config = dict(
    positions='rope',
    bias='none',
    init_std_down=0.0,
    beta2=0.99,
    decay_fraction=0.577,
    doc_mask=True,
)
Each number is 500 + 25 x the weight over its row's rms, rounded and kept within 0 to 999. Layers, rows and columns count from 0. Numbers have three digits each. The size before them is the row's rms in percent of the matrix's.

# layer 6 MLP down, 128x448, rms 0.104, rows 114-127, columns 336-391
099:495443476512509486525527459466475473547526474520510486518522457512533488498522482528520462556506510532506511457475539470468488520502474482538520499530489501488476510517
097:540488573550531489500499473459511506452476521502502548455482494477497520513531493492459540509474511499499470481510504529507508466493546489494491490504501505518464500492
093:492469461458496495491509495484486517502524533516533536498479539524529488500533472498494520463503498516507501518499484498507487509506526482459475491501526489508517495536
096:477459516516499523507519480468484476466494529513519468497581495531501511509512566493517474504495502476530535481487481554456479501496477518530471538488473498488498477506
102:495453513519537501495526519544514472526460510497509542488529478444505488527476481511481472539442459514497521481487516487506484487536507522509478510517545505494429459527
097:518529539509485502535524507511472497496502517523502512506507486494469510502516500439485498512522521561519535494515515510503474541517498465487487544440536503530531522472
102:500536497489474540488490473487497541482485495516452525510509451518506430538516482489497525489480520476523491496581479517503511513532499467501554495478481483491530475507
097:469542473538473460485499502543458506538514492501473516478486472486511525504518510508486528467495508490483491477482511471442544566489481496494508492492509498530451492525
102:459540509498501514484449522456549520498450494517465493532480502511510531497525496501499473464455528447516528509504503557467498508534489521558515482494470528504503507511
102:512491477461530476488525511496509490503521489513488496498461496522494537511503513503491549492497512496518499535539498518469484515490486503487526516506497498518494492558
107:485513494566515495520506509521446502477519515457523553441480534532521531503470505510483516463489494509529514483514502456454506453558492477483531456517513500474480495489
129:490501520487490484490519504503472507503504481536482463492513518482529483543487536469540495486491528434481523495519511450502453475439526493501476489496539489474523517488
111:471465497487504494483516456439486533500488490480517502517479489496474503507487506488506497539482452508480497510475488502490520474454503516524449544490499470536494509506
102:509513518452493509487541525508459463509509492523497493491511458486457486509486519469522495519458507466508433516506527507500508504521510461456520483548486473495473519470